python train.py --n_layer=14 --d_model=64 --n_head=2 --n_kv_head=2 --head_dim=32 --d_mlp=256 --vocab_size=4096 --activation="tanh_gelu" --norm="rmsnorm" --norm_place="pre" --norm_eps=1e-05 --positions="rope" --rope_base=10000.0 --rope_fraction=1.0 --qk_norm=true --attn_scale=0.297 --bias="none" --tie_embeddings=false --parallel_block=true --extras=["value embeddings", "learned residual scales", "skips across layers", "capped logits"] --init="normal" --init_std_qkv=0.0511 --init_std_o=0.0511 --init_std_up=0.0511 --init_std_down=0.0255 --optimizer="muon_variant" --lr=0.0095 --beta1=0.93 --weight_decay=0.0 --lr_head=0.00819 --grad_clip=1.0 --warmup_steps=0 --schedule="wsd" --decay_fraction=1.0 --decay_shape="linear" --final_lr_fraction=0.1 --batch_tokens=[16384, 32768, 65536] --seq_len=512 --doc_mask=true --train_tokens=99300000 --steps=3034 --dataset="wikipedia_en"
Each number is 128 + 32 x the weight over the matrix's rms, rounded and kept within 0 to 255. Layers, rows and columns count from 0. Numbers have three digits each.

# layer 9 attention query, 64x64, rms 0.199, rows 0-31, columns 0-63
110129107142127122130137114145126136124113100137146143133123105132126133123135122136146119111136127159128141124146117123160119131135149135117140171129137116126093117132108108113126121112139114
121083097143154129125073137146135118151128170184134148129108141119119110138128111121127110092114075094104156099134105141137125100096118103110183152168129124117134136130125115095107115148108121
127090137111146132110114134123132141146120119150153089102143151155156153129152126133127103118144163116141103117162142099133119099143140143131097105124123124095088128125126089155116088129126157
128134110122132109139133121120152168150115074120150110146147118121135097147137096105138147110118142155091105110128126133132150145121149127158142107127130174127132106121098141179150110147100161
108114132147123094173136143120144137136149099154145129159131095085132154113163068125132108143098077118164083120141157100115100168139148138148112190138091134134116111120120105114130151114098139
158154129143160124114105149132116151146132115129156142142123124135140130137139146115133102120144122090143104110110128066107133159165103149146155119122122142129091117133156095119117077137127114
126118134138137135112121115165133158166118123154168116148117132121140116106132114128116122120128141129149141110151138147125121143115157151116137165139093132126146141144137130121072145138083148
102132118107113117139131140131152146130115098147137162084127092083109129144142087099138129146078134136127097088134133097114152158108138134164121069121116091105149095140136096113123149148136119
077151137159161178123175169130119127114085160209115163116136127150139133117140165121129146161131148103130200123071096122119135094110119121108124115116127145090144107159145112121092121117153169
174127130167188108163124124163135127157151146148138120208120162151194125132143138123134128130141096130160085139126166121201121132222172166073126192139123164093108110095067110131165111129075134
145120120150149110110115133136130135154167158156138123160133153119159131111117141110088122137128115139166106132147165137102130118170149129108169161148114133100139153113115124122104109120114124
161126085157137078149107128166133122184147099158160110134129114136150100141136059132148085075133076137141114123140173141193087150150145121134120163143136160127084154100084114106186085145104119
116143132097080160133123107078130127065128101102127165088100086108070149125109173124133190157086164131111172111094088105088180141073104093164106081143119107137159106176144141156108201124197110
137151150145111106115130114092120115139134176161110146124134106142159119145114136155101099146142136126113169131151155130131151083153125125100106139118140120105131130120139107136152087106159128
106098096068158146107145089127135147117131118097118146076110075078120131103117124124148194088151088081071123120078097146122169144110085154127099072090145102121086115116118135125082181133138098
121158167065107167088163162061114115079128105135116171088107107112050168153119169113113175154083192154077149066091120125117158097084101105180080085133129087103158100182174123115101170098170120
151122135160053183157115095087159129089127101148067181118118096134123147145112165153143168128158216126117149167089097115130192208106156131119091084111086151140133178118115088190110165187212169
146115132112115139168092058104141134125108111165091141100112090112164133103075166144140139153121175124139157168096118131086198141137128128134137133173134096103097151128126083187152140135165144
136117166060122191155149189096054136073180118101096115117103174188097135070127140102095086121071155211084128061087097096096116132064101144201152121121100131110207104174211194092140096069203103
159100108109139125220127098125107185176114102140095168118196165150173111060161119149147122128104206147169162143058187140111210140054205120079182181168153085114132129066086063149190113066132103
158030117118039206193100055147114090155186085173117123097062176147146108124083096115091069034185066124094153206090184141137124234230194127074181144087055139164115191111123098150175111208047129
149180137115126150075115101136128133109115053165082096061112224044113086104064097148096098194100100099120131112101142162107112143105118085139098181205143114093161052170096081112206062048049102
091101141061109231048184152196125144151132181117128162144180206091068090183181073048130174178126144151131134190138184112126158104062187133129110157186089128203230205119106127161077102100058132
178080093028134109089116183171205035113182087100049168147157122101178122111166135158113082130154124143100096129091165161091093034183125187230077146210116100083130119107105117154170111213174112
206151193144147181176105217101167121077119085180143083164174162100131127103189180082143107216098138066142137172108140182090077201094158151156119182100135094148113184034131082112059175161154199
152129157193104116137128145203073110146161125198099140060203086101222077128137184161145106129162099224136159122175061114230124224095185168134131129184060135138138048142092152099038176117112159
165168152107078074152111113139100127147173153104140128196112209123076149146110154080133223146146125075152192080144131117148145233123121134150119112203160072087103116183109157085080092197085196
121100099094188164140166079118124196080088180107114197067095181093212134085161138018180132172108076183098150086153155146135069165103145155071075020141110090103143168104091128041158117118193133
197133120074191092067205050136104111149148092131149047102037113162140162156116151059152116105123147098147175119180146147159084132122121112174233131180000098197099094158094082132174183104146169
165139122096087046123122161071133157177120083033202071150139115157055083059022144114202152144100183190064180157080114166103145112133190188107079117115091129130149141136141145029088112179073118
009129139113172151243177118081197084106100176100159105124188061172092075112186080159154115125161060115136160232137203038106092123098105074148065125163054054127115085177125071126181115120111127
067070107180105081107167156171078173161140088129134033162106172129176098090178205181118208074172157064159086118137084113085113118053128112148075196039027146160101108086090179110169105124149034
# layer 9 attention key, 64x64, rms 0.203, rows 0-31, columns 0-63
155106136131136147121112138122138142135130143119123101123130153137133135141115134120110136131133136095141121130127147139114130114137136129122120107124114117119119129132112143138136153157103143
139149168143117131123144158140120142147120074136160107134137114114171158105153107126132146136143133130166101152124176104101133169153120150156104107103100145152137103111158132112151138128122124
110164118143115124128136124140122119130117123128114157137125121121128107122114147138123138141127109110114164132104119142122125136128140096105132137125139135148140135129143149081117133142142104
163115133112143128139090133154098093150148106127126127123121114116141172138143125128136125114139090127162142142209139132101072154122099161138100146137115103141139154125163134119127139105076115
131136146131137141114124149130107133138128098130124163133113130139133133127124136121131138101129139137127138125121126132125122123118110138145148106142130128172163130141160125110149110166111148
108128115113113137146146168076136115112105126125104155143102100139102125130132105143115133137127115125118149110122129142152157129109133130114098126138105130133145134127120127144130151125143147
151117141139165131143134140107125132148166156133101120160140133117133136144116115133155119105138106137138108147144113127118102125164107136131143130116145136148138107135129114129176122117128119
151126133142107159095121107089138101151135146102099113129106161156133119112109127131120145106151129150127154134125131172133118136110137126106087163131128179146125152136146149148146133122168111
115131115109137101129113135130115106135122110120108128108103121130114145126107141138136127123128126123124115127131113130137149152109149117162121115146135112153111165144135134125127155135115100
127140107132133115137104152157091150145100121127122104154164129153132130143121100102146116108126108113129127149129110135116108113129121128129159136126111120156141131117152112120132107139088176
135115123130142107152110151143105119151132104122094109141141132149126141142097101105139110125133066129134089152144093140121115149121139135124125145151109107158148131145132127149134151099102121
120126139145139125131119127123116119146134141150105117150146174145141133133144105116138125134121091112102083130155113142132126132126118158096145135120122153150151112103140122124122113136083125
089126141143091131086123052127175130122143131108178148083133149090162148092094174110094156108126195172124147163106136106096127117110125102143104142135151130121101164116106144149107158142169133
153122125121148104125101106151127129146103121147106109113147112145137147156074125105130128100144119136111107143118094147132098148133147100132098141118115081133146150134108110139127128135125120
127122158127085143110138170169139119139117113107166118101128123124109132118187102145138107123173134098161166130160098116135096140129144114095139118097110128137116149115109137143123133113097102
087094154111140161128152117103131168123119130121138149084188066113112164134128164108118163098130151109120152092117121157140135122086137181160140112091149155116103117160176110159108144123110088
055111152131107153088161124101153134097143150080127130126119138111087115098134171103106155098109167117070131062161143139150119077109131121126087085106129142117128135125123173102071131118183121
105120153133085108139086000088158138052126123112110118130065072091186123107078219131111193056126167154130152209073051130126176165125121136129087101147126113146125180111072094188095174117203190
140111189105102157100141155107112095050160101104086104150081147204094171154133154086084071099111107194100116079165079119145091120144090166197151121076085156137171114171171216100128128128154114
192089089099138164200135160103085173195119099151082160137176160189151078051139106107149084156126190184133137083044176126113179199026177091124183183144101126131132128104137102131179048105157087
150000113102056230220123101144063083155184120192174161125096145181102150140121134156139090065215088134101151188091169146114146206214179159097226105063072172170115214119143110165133132236073129
101163172102083194090123081153101128083167016151120074041091246020133129080072106116093073150071118109078137166082156191110134135131119056140093166214162134107159081178075105115209065058014120
081128167089079210074179108207126144168130198109149136130169203096068098160178114022142184163115153138122131199151174115126156135075191149090115138158097113192208215123085114164068110078033138
189075080011132142092100175196221053123189100095041156142175121103122094127168155142121086109153103144089103130074175184091103049202133196232079154226101110089120127111070091151170097204172091
188150213132158193204119226080173107058124067156192075172146175096104158113197174110139093208094136067178119136128152162079093173128164184169153176076132078117130197013156059111080180165183221
160114163196117138174124162201069068138160096205112161055220108107232074137143184182174111140159119238121159124193080149239143220080202190135167137198053154113152058113110165109046187095133172
204142141101082049133117175130106132151172139142124157209115210141041138193137128089122228128140131069183205056129188099147148248134140154165137102177128077102111078184116134111075094207094160
131105085104184181101123050109146223082089171107122209084085181088239125084154133063151173117134085172095204073124144135125040170127167178091096014160106058088161159101074126030158126116209132
164138084091219081077176068122102117158130100122166048107057116198139178177112142084140084125107138090141165106168144147178095149113105122197255137196000104224125079141098072117166154106158152
115151110092078031119127162078132152178129077034218033138120128140067056041006178112203165132094187179067189170061098151111121111136196220091073130134090118120127129127142134008072138202042127
018126160129189147245189099086200074101114179100165108128189049214100072138203066157177118123164094129178178236136215062105083098086108089153068109165057066088126105177132072144185145105108139
060080087184120089131173153189072177166138065098142050163096173153164133074161224199129219042178181052155086146131052137103115116051120116159051199036020176149127112081107178110190130113172046
# layer 9 attention value, 64x64, rms 0.243, rows 0-17, columns 0-63
100140168098149167106131096172170170178113182155199149122179109158092168103149138159179109144170171138090121134141143121120126124097116127120107128109148154139140136087096124173090134162123086
075080182115082108111113147107162095133146141109087140140164110140116142145145127119124127192162161187150160081128180165093058109133121145122107096132157129077180122124115102085118159106088134
099066148134131137119117151160106101125184156096154138080165151064211131101079143154118107125106102142136183151125120112116128072127154160156157097134155142143148110082167090112144115143152111
149137151155083126176110125095110137132108124156121121120129145119199121117152189162152109111130155191105132091066109128137143112122169137062161062143199134102103171136131168125131169114146124
091163088125163121148115098069108156147137130135122117071143149108170098153128092098143079127126036113094117142161154147146097133139131131090161111138106163162099099150106111102109135114132119
149134103116154091146139151098108118111106179056092161173131097133126102117104183104120129199123149155146125182115144141150156150151162129105126138057147186128168184106117092121120164133103203
105130155123159098144153092116086146129159167129124146107126163112129108136184157092112150160122067146131171155110165070111163162107150149170129149185089122117144153147105145185113165122100104
127076095116092141121093126116105140161131122152100148088137131180125175129122166119140156123109147113131113116113127111132131221133112138157184095128113160104110131151137123071133168139164164
138145199123158095125118080173136086114099114074153172123103104176153086060118160160118166103167108124120086160123112115153101089149111110087119135124135060103189100139123190089133129104134142
181131145127087159164090138132128102107132121095169116129123203117123123121112087077099143092102137149158100151115165100113133117169131154128111089140149080223114153128137165087107119166073203
180074130141118141104129167140085136153095107114153092130143102164057176112096121077146136127132099143115182037129099128132105112162157144128165132119097118124134133129116158108093149097166127
068101167174103124146155146087133139130111094167100137077086093133051178191143111161127086140088075175137079118124124117115182123098070092162131170115168212122097127116144116146105107094114134
162165134148103136110069145106131147158169138174072114159202155104132096143090170128122142143145111083147083118121123116175135184093133129102132107099150145164156098147124127164120112090119104
092151105137062142074146112161114071145155165112139161109145107116108096149133132160113160115128085117082154108119109079125172146168169153098111082116134162086210104137087103125125114133099115
116175129132140123105107179126135067127145122139144127123164121124188114121150130168086168136160093079118096103100148098137127093165060120147130109093152118099113133098100139180123176144152133
131124076138127158173105128092112127153130106141127094119197083190060078114110102130121110114104168157127135174082148100120123119136153113113090143098071101168143097131165087103181145081121137
134145061158130099097103127172134121171142111131097111140129100115178160130175152108135154101118139188180110152131094096112115080092142135166168104132074139168082125179095185097143125129102138
127148125115104152159149134109122136141145127164052150094117070121124105160081144142205129123130142115163175141157112167134138129109169126142130201143130080125116103141056186135126151168105108
# layer 9 attention output (transposed), 64x64, rms 0.23, rows 0-17, columns 0-63
168102122142109090151119184094109115115130090108052109117049158101159113146100122099088135109099091122168128120128127146133108132151126118129124135146104103098142125176146120081149125090153158
172163099165169148145154119141085171125100113159120124123106153132129135138156132163133126091122116071109112143110132102128181121137108150128177153107095134160085113120134125148121130128157133
130201103114120138125139112112152164112086109155107153178060133183061127155155122121123171131155147118137118124110154155130146162092087107109100124141122119108111137182115158128106167118106125
115116122080139105079138110166154128138128160098162128151107109106084149113135065104107163133111091065119121182155133127108099108138092114198109176134045129157127089100113104138104118131090143
143096176132098139099142134187144106141116109123138144194118112142104146069150159151090189110142212131165147103099116104103154123117119120174069142133165113098149169123155152153137119140138127
109104151138131163144153094150129111160162096176156117087105146106130155140157092137129157082144083126117131089127120145142118093091103106162123128161138077123106069175145159151159132151137072
105139134142093152099117142127138117118138103131142094147109103131115164117089124157133112113125149103105094125142079203147093085151099152104113102104175148139099106085171121088132092112170158
108159143148186089106146159135137133106118139120107116188095127133131087160149088113141061120186103154153144135116142145144142046141166128126086147133135120144130132084160121172111048103093064
157109087122107170106166154088109139142137164162130118135139147052121174178154104080136140148070173098106145132115167134117137135119136155164096125136113180110090158135135084162131179116148130
087142113113162097119161101141140123174125118148107132092141077123179148116163200174143133158130126086087136093158111131127114123074127122131118157098095164044108120140120116136114138086155067
031138113120146134155127116135161125105162147163092138129119152103184055132154132176101112138117134115129069195144142147138151157086095099134074106117154120122120143120104110158167083192083149
159159094098126109129106113165127112138157131095114136191157192140205091107157126106113141115164156088131168139133142130130071131145146174100114071143078059161154126110084124078158124166153137
075109102104212138148174112133153083139078082123156128111099123154124138084159088118121114097117152194126160109141161136082113098178128164173154150117100101109106128117159098075132143180137162
152136180121152125168119148088128159092114094145124079150092149107148146075119154105148086120098150125153133160116149145128094097079082099178172146133127086134056152121126152136154163094192142
107108122103108150136166057119123184155127144135096130146091168124093151139108128089162098105096160182139167153154120166154108162094195172097102157147110140159105117176155135068148097102101137
113128164139185112071138123148155119129133150142110154143083192096209177144151139118114164141156096094134109076148131156149112155120110153137143104114178128122128150144113143142071130174109151
135112173090111168202183117083120129102113142104164136130135148134095115099087096133108134162114079075099120119130153179157150159166129127132113131099179124096159109079173087154122141108131130
136105156159148103116120138135150147090123111107173109142102168128121115123172109154088103118113108152100100120122177127123108145122075077145137094115133169145162175133170115102124094103168123